config.toml
n_head = 3
n_kv_head = 3
d_mlp = 384
norm = "rmsnorm"
norm_place = "pre"
norm_eps = 1e-05
parallel_block = false
init = "normal"
decay_shape = "linear"
doc_mask = true
Each number is 500 + 25 x the weight over the matrix's rms, rounded and kept within 0 to 999. Layers, rows and columns count from 0. Numbers have three digits each.

# q: layer 6 attention query, 96x96, rms 0.152, rows 60-95, columns 48-95
# k: layer 6 attention key, 96x96, rms 0.147, rows 60-95, columns 48-95
# v: layer 6 attention value, 96x96, rms 0.221, rows 32-95, columns 48-95
# o: layer 6 attention output (transposed), 96x96, rms 0.176, rows 32-95, columns 48-95
# up: layer 6 MLP up, 384x96, rms 0.162, rows 0-28, columns 48-95
# down: layer 6 MLP down (transposed), 384x96, rms 0.164, rows 0-27, columns 48-95
q60:494488477420483497500455551505455487530461522553528501463487455516492494451494453468507464459496509490495510540479515532476502474497467461506547
k60:493493484421482495503456556502463485519462521542521503468488459513496492443499450472504457474493506490493504539481507529470498478488473460507549
q61:450594498472486477446505512534501514526535577494517538534470519483479526512482520429467506461462543501509515490510483486473514509464499480492472
k61:451585503471489478457505508532499509525537571495515536525476514489479523515484518438472499459466537506512516496512488492479511513469493478495475
q62:438551551485566456507491518521516471469516539507452549455442488507481492488500503527507440510467501524472458480462510534473554539435506555514547
k62:442544540491563457510486513524512475472518532517453542455435490503484504489497503519506456495463503522480461478471519530467553533444501549511541
q63:463506518502438469511463424502478529502525525503553532454454508481500538581481458458498496479494496483498500515488475486412500552465445550478520
k63:464511520498436468505464429498474527505523525502551530453461506481499537578488456456500487487484497484501496511488481481419502548463455552477513
v32:487480468502475478497498492482519489531530500499485504529490448482492516506478505458525502517513506489506461495476500515532516481498505509478481
o32:467487499473499491507477521452507474505552502526517460515497513485490476491492495495509521530515499494522496534493502508456522475515518526468479
v33:492490489513476499484498491487513484502480458510526516528467508512496488483541497482538454514463497480483536509515489503516473477499496505503462
o33:486506518492498505495490503498495477515486484482526492520514499497514466495487491521520491487517489510491527494498502480512524518514511505544487
v34:470504496477489451506501496554479479536498490494485483499535521529464496511510493505493499503493499509528479483507528535505491515484495472484484
o34:487475480483550464503496523524527490490497474473514500540504495548486502484508504483515520523509489504515475524527492491474495494509518484510494
v35:484498467502505496488478519513502519496501478494511467493499464461511504472500500481481486484535496525510507498486518495475481517490506483487516
o35:509485479476489505465469491466493521474495517539498496473543530478505515525488517502484495502515488516480510458510500463494511522483453522512478
v36:507514473515455519527520495510484456503518489496498519458519510511497484485470463530518500468505521503489498544495525518483522489514504488467522
o36:461524485475521500509484480505463469490564474483475530477494464515508533469487532470505498477479513512479497470504496494494503520489506483498476
v37:503482474476517472532509470546486490516523535500508501515486472518468509499537503512486490488523526501479481528489515494496478493505505489515496
o37:516537535491478494477503486491487468480512471494495483520507488549485528504507565497491475516542518516505488510468494488495492499506458519510487
v38:512496502501486490465500471523521504485513491462524552483516482511465487475478488499530490508516472500481509475517513511496482495499509486499477
o38:472514508478463478486514526491464509485491507487504519496463492508500478478515512496494508495515512478487512505511507511501472476514512487489482
v39:454487463532515482483523507529513543478501484526520504472560525535491529538508481520506498475499536525533507504490513473515507524508511509477523
o39:458514518508526479508514497521520509520520501536538542496526463509483497504482510545513501468515498528507498506474494514529487529452509487500496
v40:471497483455471507498470489492533508498492517478517524502504515521464505501517503506508523512490546514491498487505489468545501492521498497496500
o40:482507498483536514490529502489491513478535538505534517493498506494528494515499510493489522497516498515520510475512497505495515476536504481524502
v41:481501526494511505477520517513514480531496512502469493512506490501488508502493502499518491526489529494470515510509498491492478496520519494491517
o41:511495522503494495493503549502501543536522510500437494502492499507490489476491513488487507465514498489487554524531505484518503492504531459495523
v42:494484487514496527493502472503527487490539480479502521478478499474471487496512453530494510546482484521511538513508499511504517512490490522526498
o42:494467503514482499492497523502485512515500498484527476499467490511457502481497480512523496472484500503483499516485578496479505499466459499503496
v43:509520481495519499507492527515515512503508515478533463488507492514503492520527519501544479545492493493525519466473472545493516512520457467541514
o43:480533484509512506515518545503504564518491492522521469469509500518476471515536474499514503472524498524522471488497468501503462481484488495475512
v44:510529499557526491477450534510487495491510530541500485498507486501502493523536512524500523516509475510515494519506522480517472482512506510459507
o44:485467483500470484464497537495514501520481490545505482486496506543517505488509501545490458497527493503512477521495520493491484493503496492536498
v45:526517496465487512528504570472500509532488496489510543531493486511487540504541496458507507515480481488513515508495509469501526505523498489492503
o45:526557502527493511471510501495490507502492466521507497497480514511502519468518497497486457504517493469511487463535463512513523490468536496512504
v46:498461524518486489476496520521524498521482479503498529526489476543487485504476471486491482525501510496466484511515480465506489529508475474490486
o46:504498504515492482502490523468499501508508481476476494470462488503528469524532505491505477484546492509482524489497490493495538536516506509504478
v47:474500515518496531527486519513504509544481499518512498466523491524488513542497537499503488497469503511464514501517545538457502504483504507509462
o47:489491480523521481523516535515485506491512479519499466474505530476495509511517495479525515522471492528451513526508505503492538523484506519514485
v48:511497524514506486505523501515486516499498448509543505492487497483457497497454509485496539516499528529495472469506494519506502490487517488457499
o48:467509488502503474483515482528526510467539468495491481494483483519511466499499488512499518524515480478473476472500506468500505509438460502536492
v49:495496515505493452503512516497499475518480470485508482489456509502512507521509507495497485502522490501518505468497528496516498506483502541504520
o49:492494516480467512472500523498521502502455488490474480513517518521505517470486478476493484514481472503515506486514455476478513526543522503553512
v50:491491519479527511469495491495468525503511487522498489484544497481463488477508490495529520487462516473479562486500500496519476533486484541492496
o50:508489482478538517496526481506481478517520513558496509518451492510481493492541501486530498512489514537479490512523519522561492526499512524510519
v51:512506483472489474489510506491502534495504511496494486499519503477502471526482501464515495513512483455526466560514481522492476477500501490482508
o51:452508498485497487486518500516490505511495461473462504504491471491501513518493499473508542471515493501512514524509497513503481464494499550507462
v52:557482501490505492511494511514457540521495496509477512515486494510537512498505494528507524531503529508513494546496524476489525507486517497513465
o52:493504489513471502505497514525486486496503505515458504509534474508518482520546492522510496508485495496473481510491517504477475508507515473519527
v53:489498488524532487459501486454471494483501468478507507460469497504496507473517505474473449483478536510506485530513497503533485483501479527477477
o53:519495519486489489531483508458482494511516509515470485500496505474541514481486451488487493497473499511531454531508499499528513515484490464471517
v54:529487494504489500538489536520488473493512517511493463470484514477516516497505505469530515441488568478513479474523485505504499510508499544498514
o54:533483475497511516489505483442539494513496473443513511493509526506480492497511492516521518492530489509459512519512479514486454519489467453533515
v55:504486503503499488517475489473520475487515525511512516486542490510490487514489530519480494504484524499515501493480488512492475482468471503496497
o55:484540446534484501492465510495491496474498458521500513497504456514459538494487482500491486474503501493495507521506512487510530516516515465478476
v56:482506472501488446513516504475494483510495504480529517478535482487501513498507504502471549494481519504494526503526510490520509505503481525496499
o56:481476488513475487489465464511477508521494503514508506508477499540525539518495460491540512491496523514477489486501516500509525473506502501495458
v57:510484488494489511491480509510486531500533540474493523497484506471502500495464500545474498482490519527478506495514501489515511495531481487486499
o57:485486492519520521512453536493490494491486493580465520502484519478503507509485536484520523502506515498493488517493494503503485478483513477524507
v58:502509483488492503511514496503494497514480490500490497463478519540497488446469543501514473514527502496523513508501455487500526511518460505492484
o58:503510531495525502526499519480521494439456491511473489489476501519529488466520496521516562507498486485519528481470531521474498530477480538487513
v59:491505523527482494523533475486470501513506529513518501511479505496499532506493506498525477490516440494477513484512491477491504518518496508476488
o59:492511524502447473488524512490528497487534482492516509502495511500495515488502532510527517478484485524489496503537478499499523497487490482495505
v60:464468477482502491492536511488522479541497489508478575472479496458468485521510527499537492496491501496493514504470489476485482491494496484512471
o60:435472486507490511485533497505514487551489499505521494533509510496495471492520529481480495530472488488511501492523489480488505466476544488482504
v61:484520487532494510504509512506507490486533509501497517531499499531519471488523494471503486527501491509502502484501473477519484489522522508474502
o61:500518536507500492515512499490512485515499506487461467449512469473496539489513506499511475459476509489496501476489523499506469459498516511507530
v62:537486517495505480531514512503519531508507533517479503496495488511496468499503483491483492484487505523516529513492480500508475504469472491516509
o62:505504546488493528508498499484529504501494506504497486515493499525511499522509531463527491484509492478488471527509473520511495462498478451498481
v63:499546503496469477476521494465510523446496507526484509530517498516505472477507511525534469451496497534520521484452524511495489500536525503547465
o63:507529489460486498509481499510550495477463497521493505527499544423449511468527485493475493501512504505490496520524496490482499519495488513502512
q64:492511517512480502472490502500516500479487491478492495479481521499496516496521477505512496516497484497506525503521481495495504495491517484460511
k64:502489504497504518468498519519495490462503514485510498485486516471546500508503484521537502500506488495522489514511474474505459483517499488510479
q65:526517512519507491511477504479499486487496487477514477526460503502458492518504474494520485515499502499479518514525511522485543529474524478472502
k65:506496472524468484518477498471494491513492501462490460532494501496493500489517526475479485489499518518500486479493539523485526531456517529481474
q66:530501483486513486505476482496502499464498501500504490517487490509487505515489510499483473488511499504489490510508496475496516514502509482533510
k66:531512479484495477496474484500509485492503483489484500522484517521492508507471530497480501490529501516486507507500529510506499514489506489524504
q67:482515496505500501513499498503500480483479523494479495539482492505466507518482475488490499469512514501519500507499495490474523509478537506516489
k67:519517483501500511530484494515501504490516513506496522484493510505486483517501501479478500480505507506511510504486511481495544507493490523500480
q68:489483483497550503509499473504504504482521507502480481507497490509478525495497495495503501487488483517490493505513497467487525502501512485519501
k68:499500466502523512523459518486520488518517478513493495482505514509469510498519515496497519505494494509504487488500504472491549513477483496489478
q69:498507482502504512494499493491514486489494504511506496487489506499502523495495486503507506496485505519506488509497493508492524511498526517488497
k69:494494498505506496500498526501504502510483501518487523482496490488488494512495506494520512490502510506510488472501506495499542503506515497506497
q70:492515508506458484484500518529497496498474499500501514487504506506504485498486486502511474524494514496526519491499506526507511498515523492516495
k70:500499500495494480485530498531514493472483516471518501483526488508523534498500481503492499486524512477491505499501509526510469482494511521490517
q71:500510494498486497495509504511494531488504499489497477507515509468503487524499501517490482525491518498511525476491515523514485502488491500518493
k71:512496497485487486491497492520500512474501517499513491485517498507473501544520510516502495498512519514492500519486506511518486486474522505506502
q72:521535498490532498504473523525498500468524504482496507490502486471533515505478484499472513509501502497514503487492525532518493523485505530508502
k72:522533521492512511499502480515495501483505523490498503486498475505496504485478478481483500490535465537480489507485542522537494521496504513501487
q73:495504488536484508513538491478532494473473474485491499504530525480511527510503517533537519516490518518523506500502476507506475524521510498498481
k73:508499490556522490485524488496538486505465477497489503495522538508495482501505524527527571529487489498511509492500471518514499520536511506472484
q74:499495463494518505487504532501475471500506493473489483504493463526515454467509486487506522475499485497481488500534496493464517494508484529486517
k74:498507473515496511516519549499488491499502494495483494541507481498525464481504515487519500521490516468510503475523505500487490479472483526441509
q75:507526517514496494484486527472511525475478519512521520519513514515499517477487516506484495500498489491469514501505495493480483484492527497531486
k75:503505510496520486476503496496528480493489506512505492507486507515496510465525484490453497486531485503482518510493523492482506497500536495505496
q76:468535549497490510498503533453521510480516521473524466494485498468492499504503487489505463503537541479536486476511502499476532495477499506507513
k76:478521514480518505492507510460524490461515512482512462469463486480494484487510472477512480446533499495519489489506480501493527499508467496513518
q77:491519502525497487513486509497507518511474488551526466493495458508475494500514503506509489476541474505482498475497484513509492500504521503504480
k77:493519478519485512542492505516489557505508494478529531525485471484481497503510498537505464486523495508492503453493453486488478483498463498510452
q78:517491538499485490500502504506506501487509489479490524545509504480523487495513482509504501533501479501502510527511512522516467501499489502516482
k78:517487512499484486515502499501513495508512484497491480524523509481513489494518479489477476562483491487494534516505525487530476511491506501519453
q79:512483489527477463488495497469488492505479490505495507487494508505494538512499487460520519528481477507506474483523515523511537523489504513493478
k79:482464485504480455504513509485486467536510484487524483521494483498482524499501502469483534465480464501491470492517519500536542498503506513472481
q80:505468451497490471505540451508461498503523510523530523512519483501531499505531494528480538504498509521502546479508457501471482490516525536469511
k80:494469501495480499531532524494482501497541494532523537494495450512444522510529516492456531515473512561470523488505460503476488515544539522503490
q81:488559528506524504497505498480473521462489490502486494539466506526496528483497515544498481539539492499461486502504515471520518552509490525526489
k81:486532506480547506486513469523484491490511475513494485535471476522487522498501500516474499503541491496451476519501535488535517539528504531503511
q82:483526523529453495522511471546517509492541499524501448498504479498490474558517519461563480563477497486481515502499542482498502514526540499468471
k82:489526499537446489537485472519496506480541487524496488479513506489481477535508540518556465533523474485492524483494538472476472522527536534518475
q83:477481504498510504474495505520522513501480512495507454515564500462506496521509464526510504499488527493517497470498518490534497491528516447488465
k83:528531531516579525474511508477551515534460461493527482497520488443459499491529523527478476471456503519510528516551519502518510473536539503501513
q84:523500519487488508480503488503503508469540486514489509537483492525507579493505490465494505497531503468549481504497477500457524475504458480486486
k84:530485524502491506474473465485491519465550506493494526513499508527462568484524519482492492485540496517531485516502464459467478503496458447484482
q85:477497492477511517510538540528487508481510505482489500520523519548447479491468479473458530480487490506472451506467523538501531480525497522501514
k85:505548501480524525507532522532462544509471488551524493540495523549539513495465485511472511482481536538451483527483469483488525495519530526513531
q86:507518531507476513462489530477515506531462479527513533438486449457473474513488487507509534548506526512477514494477498524491489506497494492525541
k86:488540492499474511499510516482475531544474488508511525445440449475493500539517532516493559475465540512502490520496517521503471539533463509534518
q87:521466513527525495506506518474509472494502452497450529504519487521505474496537510548497491494505494507525474509510544493503498476492520516475529
k87:537452449537523499507467508494524504492506485515462535474519545516529498525506493571544518501552531482542485485500533483521485505499530495507534
q88:519493490513514504496495464518457518544478484509551522517475553472504477498511488490465537492523450532453493512514460490531498523545495516495493
k88:493489508481493504502488491472428561516484484497504521473490562454488510511532505458463506535525467517497494492532495477511480517527491535508473
q89:514475475488497499477482533499513542468529480523504496508486531464505473469469494503472474499531521498486509512524540455498514480528441520512495
k89:505444448496519506518514524531511531503542494489500488505496501509509464468495494489480479511503477501483513480529506488495513514532473469537525
q90:505532508482508502488526484509505491478507509513521525504482504488534526504509482449491501473502488498539489512479505483454481466480496495457492
k90:491549505503500493512529487474492513495486525504513518500476465518539497514499466445507488453507468492553486527477487462477482489482544475465504
q91:499477488490500493505489511520532501481491491569472510520490500496474524506536475484544478425514474480493470509433535531533478467513497490514530
k91:511463533509524499517486523509514505493522475513449538522474503482494474508528518495514459470477487511488460528470526484482532477519530476489524
q92:479501529469491525493473482521493456531503458539547482478509466544522517513483535502526528521519494489509501517522487490487512508500476515521508
k92:495515540496504508507485515515470491575500502518506492529537448561496480508506533487505490492493464501513517478497520497498475514523447492514527
q93:533460494499511519477507534515507503529477487495523472510491543503490474500478506482528468530507500471512498509465508513518527482501533525474479
k93:503461461489511524487502540515490479534509481519492460511484507536449481491488499503509466486470480507502477512470485499520481487499533495471456
q94:522477513478533491494459486499464518491519507515498523489516479517508522478515485502529504490504514490501534481462534483517466508497481508514528
k94:525458537499514485504490521519515488484537514489452522525554450504534513470487506504492478521497491480479504510473519509499460521457482509522515
q95:498483511492516510517460513506480488453484513536507544513448515482505455507508482470492484530520465504507467478532502523475499468500544517522533
k95:497486488457491485512491495482507472482481513524516521504464491496524458492527468482477512461493462527466449478522481510501538483483527570506528
v64:504528524495495524477477503503471496499534515518512503507487508489484509504477478525482538462515516453481480485491507481479522519532506517519478
o64:483493517535509509491496493502516507507463492471474476486536488535504522489500519484541494515486483528526497501510462492480506463502503472497483
v65:483456504469498521511511509501545494535478535474450508532477495486496476478486479511485496519503508507498549507466472479519527508511481475504483
o65:508527491499458479463538477504503496465504462492534510499480494522534518494487491527496479485491510487477471495517507511532459511468465517544492
v66:517505500483503477515490477520493492503503500513486484545503477511524488501563521501549507491453513433529540495507511567488532479489487546522523
o66:474505518511523518520459504510486518463504518520508519466468486490567520522457512475480493494503521481502491475502530478501492485463508496495501
v67:487505479496468468526491476470535476490518492487518478482535502541488494474454505458535489479524528473485498453535474525502495497534496492487513
o67:540483465525496495475509522540498495537489498513513535518529497514519476510512522525478472528487476542476496526496498490500528505464472503520524
v68:507518501451498504499471492504490489523500475503518522471525523456490459502485500458525510519456524509519559534514510492535495488476516497482514
o68:516500512540482478519483511498525497487508527478501477505490507498495515493527551540500480460508482519483444444444466477467522522490473503477482
v69:516474495456471509512519536454472471466489475475518500502487479506438527497496496496523504500489489486510523476529519484514543516467500469502541
o69:482497480543512495520526494508516493495490516534495486504536485516521508542485502471501539510479515524468500519459470487464438492549518500497494
v70:490525463533504473535531514515472509515515508476499505519517519527518516526545506465524482486506477515485494536488501521492497526472479504503485
o70:520491516503497543481472505480497472489496540520500512507497527512488451495481512525459523517510506485500526506536497480463520491517495470506469
v71:515492487455479496534477513492518466496509509510490555521469478478507506444488540483478504515507473492501476501460507517507487486505493504468480
o71:488467466497513476508522484533501486518486504474510483487521494480483518542505484523552482492500521523509506517501514501532473517466495480513497
v72:513513520534497535464485486498516512516523536514505529498521503501490516503495497493532538561477482442454518477468472497533497490502507489524512
o72:521492525461494469523489480495489459500476460496503492500504513510515503511489493485509479494498519506519520513506488494467505533515461510466497
v73:518539572512506492444524511476496499488488500471474457573490482511544463496509485485486450505496472462523491488505499497504441511540495520510515
o73:490455481527501522507501497499468482500530518504549525470515525511506497503513496495522534531505510529467496472456536523503503515464526499478464
v74:497497495480452459491492478525544525510466516539508511513545511536521518483529508532537491452502489547518530506490510503516510515489506485500492
o74:518474487507517521476484518475446508529535488454474480447473479525534495517511485460505511503445493478514504510519492503483516502495511500548503
v75:476497493498471466508517475499554497519502459495496532511518489475476494576416505494508545519500471514505484513468497535482512472486521497476502
o75:539511503489511491505520503488453500494473543498484482472486541490519489519571472504515451484504491475516492503472498535501460534511460477524537
v76:505493518508494496473497484542480513489523466509546554508513512503485463528521474503491484484476506467502479485542493473541530478495508480494505
o76:499499480463456519486503521467526546492493533505461500503521490487505501474497497478492525486492494516499514480489492518504468517508477507499485
v77:506483502501530458474501528506529531501486518512543468552484501498534573517525485450512543524480512531506482464541493503521500545506492540482508
o77:484511527492486532540493470479452496491546491495455532483506515467478506464497565517459462451479511486502496486530502484520497503489523474449492
v78:458517460475494487513528469478482472538500492476556460505539496467470505489511454506455494496481509500544502450516522496505525516500488494525498
o78:540471528536479523511491497487553495489483486519437518480507519483520493472495543484487503526552484513472539535464498534513492509487542506513508
v79:461526484503494517484523514477493482527524504516477552477523523535493477463498490469546491487480568509460490483544473461513538526535478500488518
o79:507473513519474484496437535548508525494446484492528466525518481514482500530478492551464502508479512480509499508448510516488484461483487529511499
v80:453507526485509511507524492548485521479486470555493524492515503500485484474488550556486496503494491542538502477492503530475486511484508508485464
o80:515498488516473499476486473447476475525520555449504501497515532476515506497487479472478498495548530520495472504502515494493496452525475500537481
v81:492491490475489460491504504491492498494503548510474527509484467503496487505448474525485506506496481540488479508534498496501500470519488472514504
o81:528545496550512504493545470503478503498530488468529488499531503498518509457510525533486482511510504492498522498485490510519486572469470530519505
v82:518460505485478444496477507537506490542499532499463508495502503517459503535507473524488525511482558451467505510527490524497462525487481475494465
o82:503537520492533581501510483509487470467473501546528486469523492504489526464478498493513481509480483514539483469506513456517496482501510527467513
v83:490516431493495519480481486487498499520536518488499462513509447447527485506502500487496489479492518511522443515490511500533476493521469509480527
o83:513502529495492470510522527540535530492474485471464522487496504524493491466516519477492499501506508499480532487520517531473473544475549478551487
v84:464504482520481500481531513479527528516526511532473525502504490502513509513487478539541497525438496510471536537511485511504494496505506539491507
o84:527497486464510504486486526497461500436472485494526522480529511507509490513501519478454498520527500497519506471499501460524495512530498485526474
v85:496507484537530525465529491536487498481524483478515503468508507506477534475508508506540521471537476542478527488492484513539520517503461520503535
o85:489497506508469520507497500500488507522464506475475487515509503475485512535500511512490494475470497469499505510516495497453503480522516456511494
v86:483513506497502507516521495504494472469446498478497490495502519537520490493492482501481534495456477475545506511514475503497544509496458509492504
o86:463489486460436517473522547472496506504505484526460482505520493552463506505484490497497486494559514523456508497491519480481454488463493497513480
v87:555525478467470509516474543525516505487507478472485480497502514525553513477483500484491552514539501497550467503523468532536567483517434496468506
o87:512484510538505534476507447507485470534502523522506493520496481482444510500469541506485500497489491527508513499482526474497506527485549505537486
v88:478500474479533523437476496456490477485473478524517507507561500492491490495513510548485474544495498496516509481515516485501508489518493524479488
o88:515488523519487487506505502517535516503535503454515491486494482518504512503504510431504511467526500492485463531466446497525497488487506487518480
v89:566522476473519513476531521505510506501477501456502497522432503462511477455482454491515511502503509497536518496471503543452494543497441487555481
o89:477491527556507491478504508492510484512525483511488487492520506492496522492460519523506481513503490510493526463508490472515530508515523503497482
v90:490491493439512478537506496473488530490530518532502459504536507475479490492524518492513526437480539519536499486507468498501479466489507502523532
o90:502544521537475470500452507520458512522491504497470522484484472502540514477480453515485477499493504494505526503490514511483532533495523485500492
v91:511497480468495488505489509485479509502524516493512495539508486520509488547525496521452531534479512520499444534491537508507511495516516488499489
o91:512482499489485489518522474473541502520485519487518503490495516546461466481484504520529491504521499483461533507513488497498516528508506474496536
v92:500471480532489484532515516477459525500558479485486513481473510510488489508501461478521479480500524487521468553521543502541522517487484515495475
o92:545508493501505505468531458540506531493433526508504509516495519522519515487495484483485514554506532509471546442498489478468498466510504507458484
v93:505522485485503500492510524531502525509473495525489483506471523546482466506478533476533453533488485538554498474478480495512482450519518491526492
o93:519478485526472490500448481472468538517490497504501536517490491507516538517490486484492523504478497509464496508489497504511528556490512459477476
v94:494484481488516466481532472517481453521527483471504511496454516471487502453509519495547495532536498469537433525495481473504496464457477506470509
o94:508540481521511514511470491500460520468465488555496515467490502518459514540497496481528470475505533539433509495530464538536492491527510482521496
v95:465495454522508460476509545471491520505496488496490500503511492477529484527503512490511511474528498480523473516519460476486482503524462463477525
o95:532506508495549503503485505516486458480528500493497477505454494516459481486514503483501448515491487481480523500478537527482495516486514502527497
up0:509465508490456501505499508522487482511521504515526505510521515516497493463512518498536474517473510460474501502529438510530500463513523520513486
down0:515494462494505506503470481510469458517517508550538504501503465509501538480534461512497483503511502476510469507543497505490472506524501530489546
up1:532484491473511462490510474461469537514495527510480544510512480469490500482482507503495521495507472528514482474491492514554510491512456505482501
down1:511488469513526507509495508498486513494497474475494495494462465477499514529497482462514509539500477484509536530470502514481479554480489500496514
up2:496512488504460524494465503460460510506449517528508491535499494524498490488514512508488498533483493479523502450477483520549443498463461513510495
down2:461551455478491504502473476522496521484495533442458500482516536524529492504506498497489523516500511527532533512495507500494499525532528464523506
up3:495509492491485482553490499524466517511489535484495511533507491507457492479516478499521517523511534497499461530492500529492529511512486510513453
down3:457455481519532447534519534530552512469491533503514472496484470523465502500476514512463506450488525492496509434496504443544504476536515516480533
up4:434484509478500538519501493464506508448501478521457495491471452456490506514481467518473472504503508495498494479484463513528503515489485505488515
down4:507475515499484480481490494518483514508477470513520513485492476497477512498475506497532485516498514493480508485470499504518521525532459495502478
up5:497483467509493480489486488514523442476489499478504513499497480479526500487498522487513498484504515496494498504499490509474503534524485494525486
down5:515503519504501512510512506494494501508497502535519482504506489493489494538496501495496515528528491495474461529519495486529491456494527529491530
up6:515534491548526480485551457475492485433528499516515508513518472511471501513528487485497477496488482473483517478523499500491500454505527514475449
down6:475507475497498541491507526532500494529483510519486478478458491532514492489496499520492507510489570503490493522508523508526493520483486512478512
up7:476518480519522482529525461506477492453484518499496478516500491498504518488447460529452486520495509464550488502520505475538552510476518526487506
down7:504503484485499497490494491493488481534523500512470512485488542448496477466514503477541487510465540517491490503505470475539496511490528477521532
up8:545469490525502483513496515482517486495456501460487506481524472498496496485465492473497491505492519537493462492516490472532509513485551492518487
down8:484507512518512510498516514499500501510534478536496482508515485504512470479502512492505518503544463471491491509485529521480491541503476505491481
up9:498507495538516498485453473468487488501453463426506474508488470491511522531469529524536481519531572509489495487520502496524508484541509512461514
down9:484469519479544529474520531509536542496522490515462506506509482514520531477439505502483520462523479504494502496488443477514491530463495447501501
up10:491468502486495486492485524507497461466491544468515490516531508505497523492479493491510491518464510500493533497477472479497479534485486503499538
down10:521524489505473479528552482493433532495521476516501515483480486582501511512484498476506483491536479538501511509499512500481498497492532483489453
up11:530524463474507535519490512488432529453456522527487485507473471499498511492519484550502502520480520456475501515491521514488512532508474506541495
down11:506464500524497509532503525525511505538487507496490478496510506490496515507490491538534547495472571492453522476560440511516490548517509483459503
up12:485513531530529525529525532534492563531532472527509514512492494471496505506463461570490471520525477468499512520517540532503495478547473479504487
down12:463481497502502516501474509520484451527512534539480501472543549540504508478455509512509523500537505574550490528511424485528513470481536473528538
up13:436471483490504516516470526506462488473473508497499505499497529492564471511507497498474492517479507485505494494493489515530498487468535490511480
down13:511488512463529497449525497476490530511496516500490500490516476491500499523487496490481522521512510527483456508486532475497522505481528487509488
up14:503516544523506550499531530483485491530494500467514480505482487465505452480509515544497522532512518506552478457492501528492505530474521477458485
down14:504517546503479479494552534505510498443529480522511497515478472481501510497523486559541506513457535532510510473484484485499494508505474464451536
up15:530481553463509532538529501531512511510497476520462470455475492486481507546512477507452497506572501483481495504438527507514528443508461480524521
down15:473466522522501533456499546542505464519477517502530500481519490509527500485488490497454521507458491490478497478476510508495485495470497446527485
up16:511541539498503482566528515496470476492481493474489513509482495518519465475505506509502465517478526485502458495496475518488543535472524527454493
down16:504486524467529519439482492492555538505467534485470501501503571512486535541518541463485476547483513500504514465467494455528538485502497518487494
up17:455501510521470502479487509482506554502536467479529485552489473494527541525468523515505489519500491461494513510511496484486478445533499522451503
down17:512482498462553508497511460511491471544485461512502513473542449488488528507525487476539506537470461508499507452491496522502493540498476490494518
up18:490506497538516477488511544467497514478484490567476451503514477494505521489510524529471504489544454478489477481492539502521501524516485522478478
down18:503495507472503493456493500460505482536522496472491524488486449447487493448446535478502525501510459524527476527508465499510508493507495451520549
up19:529512518508496477480490529450501482460507503556480538495522458527500484526520481496536450480479496515484496486544536469500456475512514517472523
down19:488527544487544468500482466543460498528504486458474441476465475542494519477518520481502486530538412502506527468505461490496515543492470513495493
up20:495502488523482522470512500461509486488471524491540478468534531514510511507464524461521457504431531496541523515493522539501528474520530491520460
down20:501483479468500477536503474488464472456520475493522516480524521527521428464496471490546518498486419500444527523508496464520502494496509477512526
up21:496456508476557465488505543483513483493503503512523507517481550492491507519463502500543528514455496559498485545515534516528539498501500494485477
down21:523491521519473494444495455565509473487494495474473521469532460514501497484503517507450467473505518517493512465484516487462543473493503529510549
up22:444532550459460533527457519517492524472522507494505512472497499517512478528461520470512495538505503449454472495491493506500500467510521512473526
down22:488493478434498469572496505463490512483500529472523520519514536440443510466433513473450536476496569507513492475504532484515542497535506461484562
up23:505527501516523520428515484514524498468502538510451465535497527505533548496482502510541475511580519473513521501500533465514466522507492512501494
down23:534467505520492497525508531450517458493462506491498494538496505492473488481481481524511499526513497485483493512490492509471493483509511427543448
up24:510465522509475482517488527550532454499500474493505495503524485484468521516474514489497499508481501468530493527489522502493496482545517490514494
down24:470498477489515509477495513465522549503499494499474507507484488490492494516515469463445448485510505518504510458541494462491485536493506514517511
up25:541480514528503505490503506530532495500446488489485489483475520472485506485484467480473534501496504495513488469477497480462489472521479476459498
down25:560494505483458466514524510499466462523536512520508500490474567462528523494536465519509536516483504531491530536525563490511496467490539465481487
up26:482510491487480508549502506535501487513460473494490518466497501498488468519504484502475499510493514515487474502481468510508532494518500544485522
down26:524518538470465497506471503512527489478534536482497499492507499490518541516481533508515504493515544462498514526510479501516492536528515480543513
up27:444487519490477454473485483494453506518482484531487506511485470477472542442500487507471505533512520483495500504489445474513474476488460514472500
down27:479484456480489521480487459491530462500465490486521519434453475500501516506538518539548504478489515498492484478501519537502542494467526485526499
up28:493532536532487455516501495498477517490477474532497525489510497516489510481492448503533479519484479532485519481461527499528459491519511567517492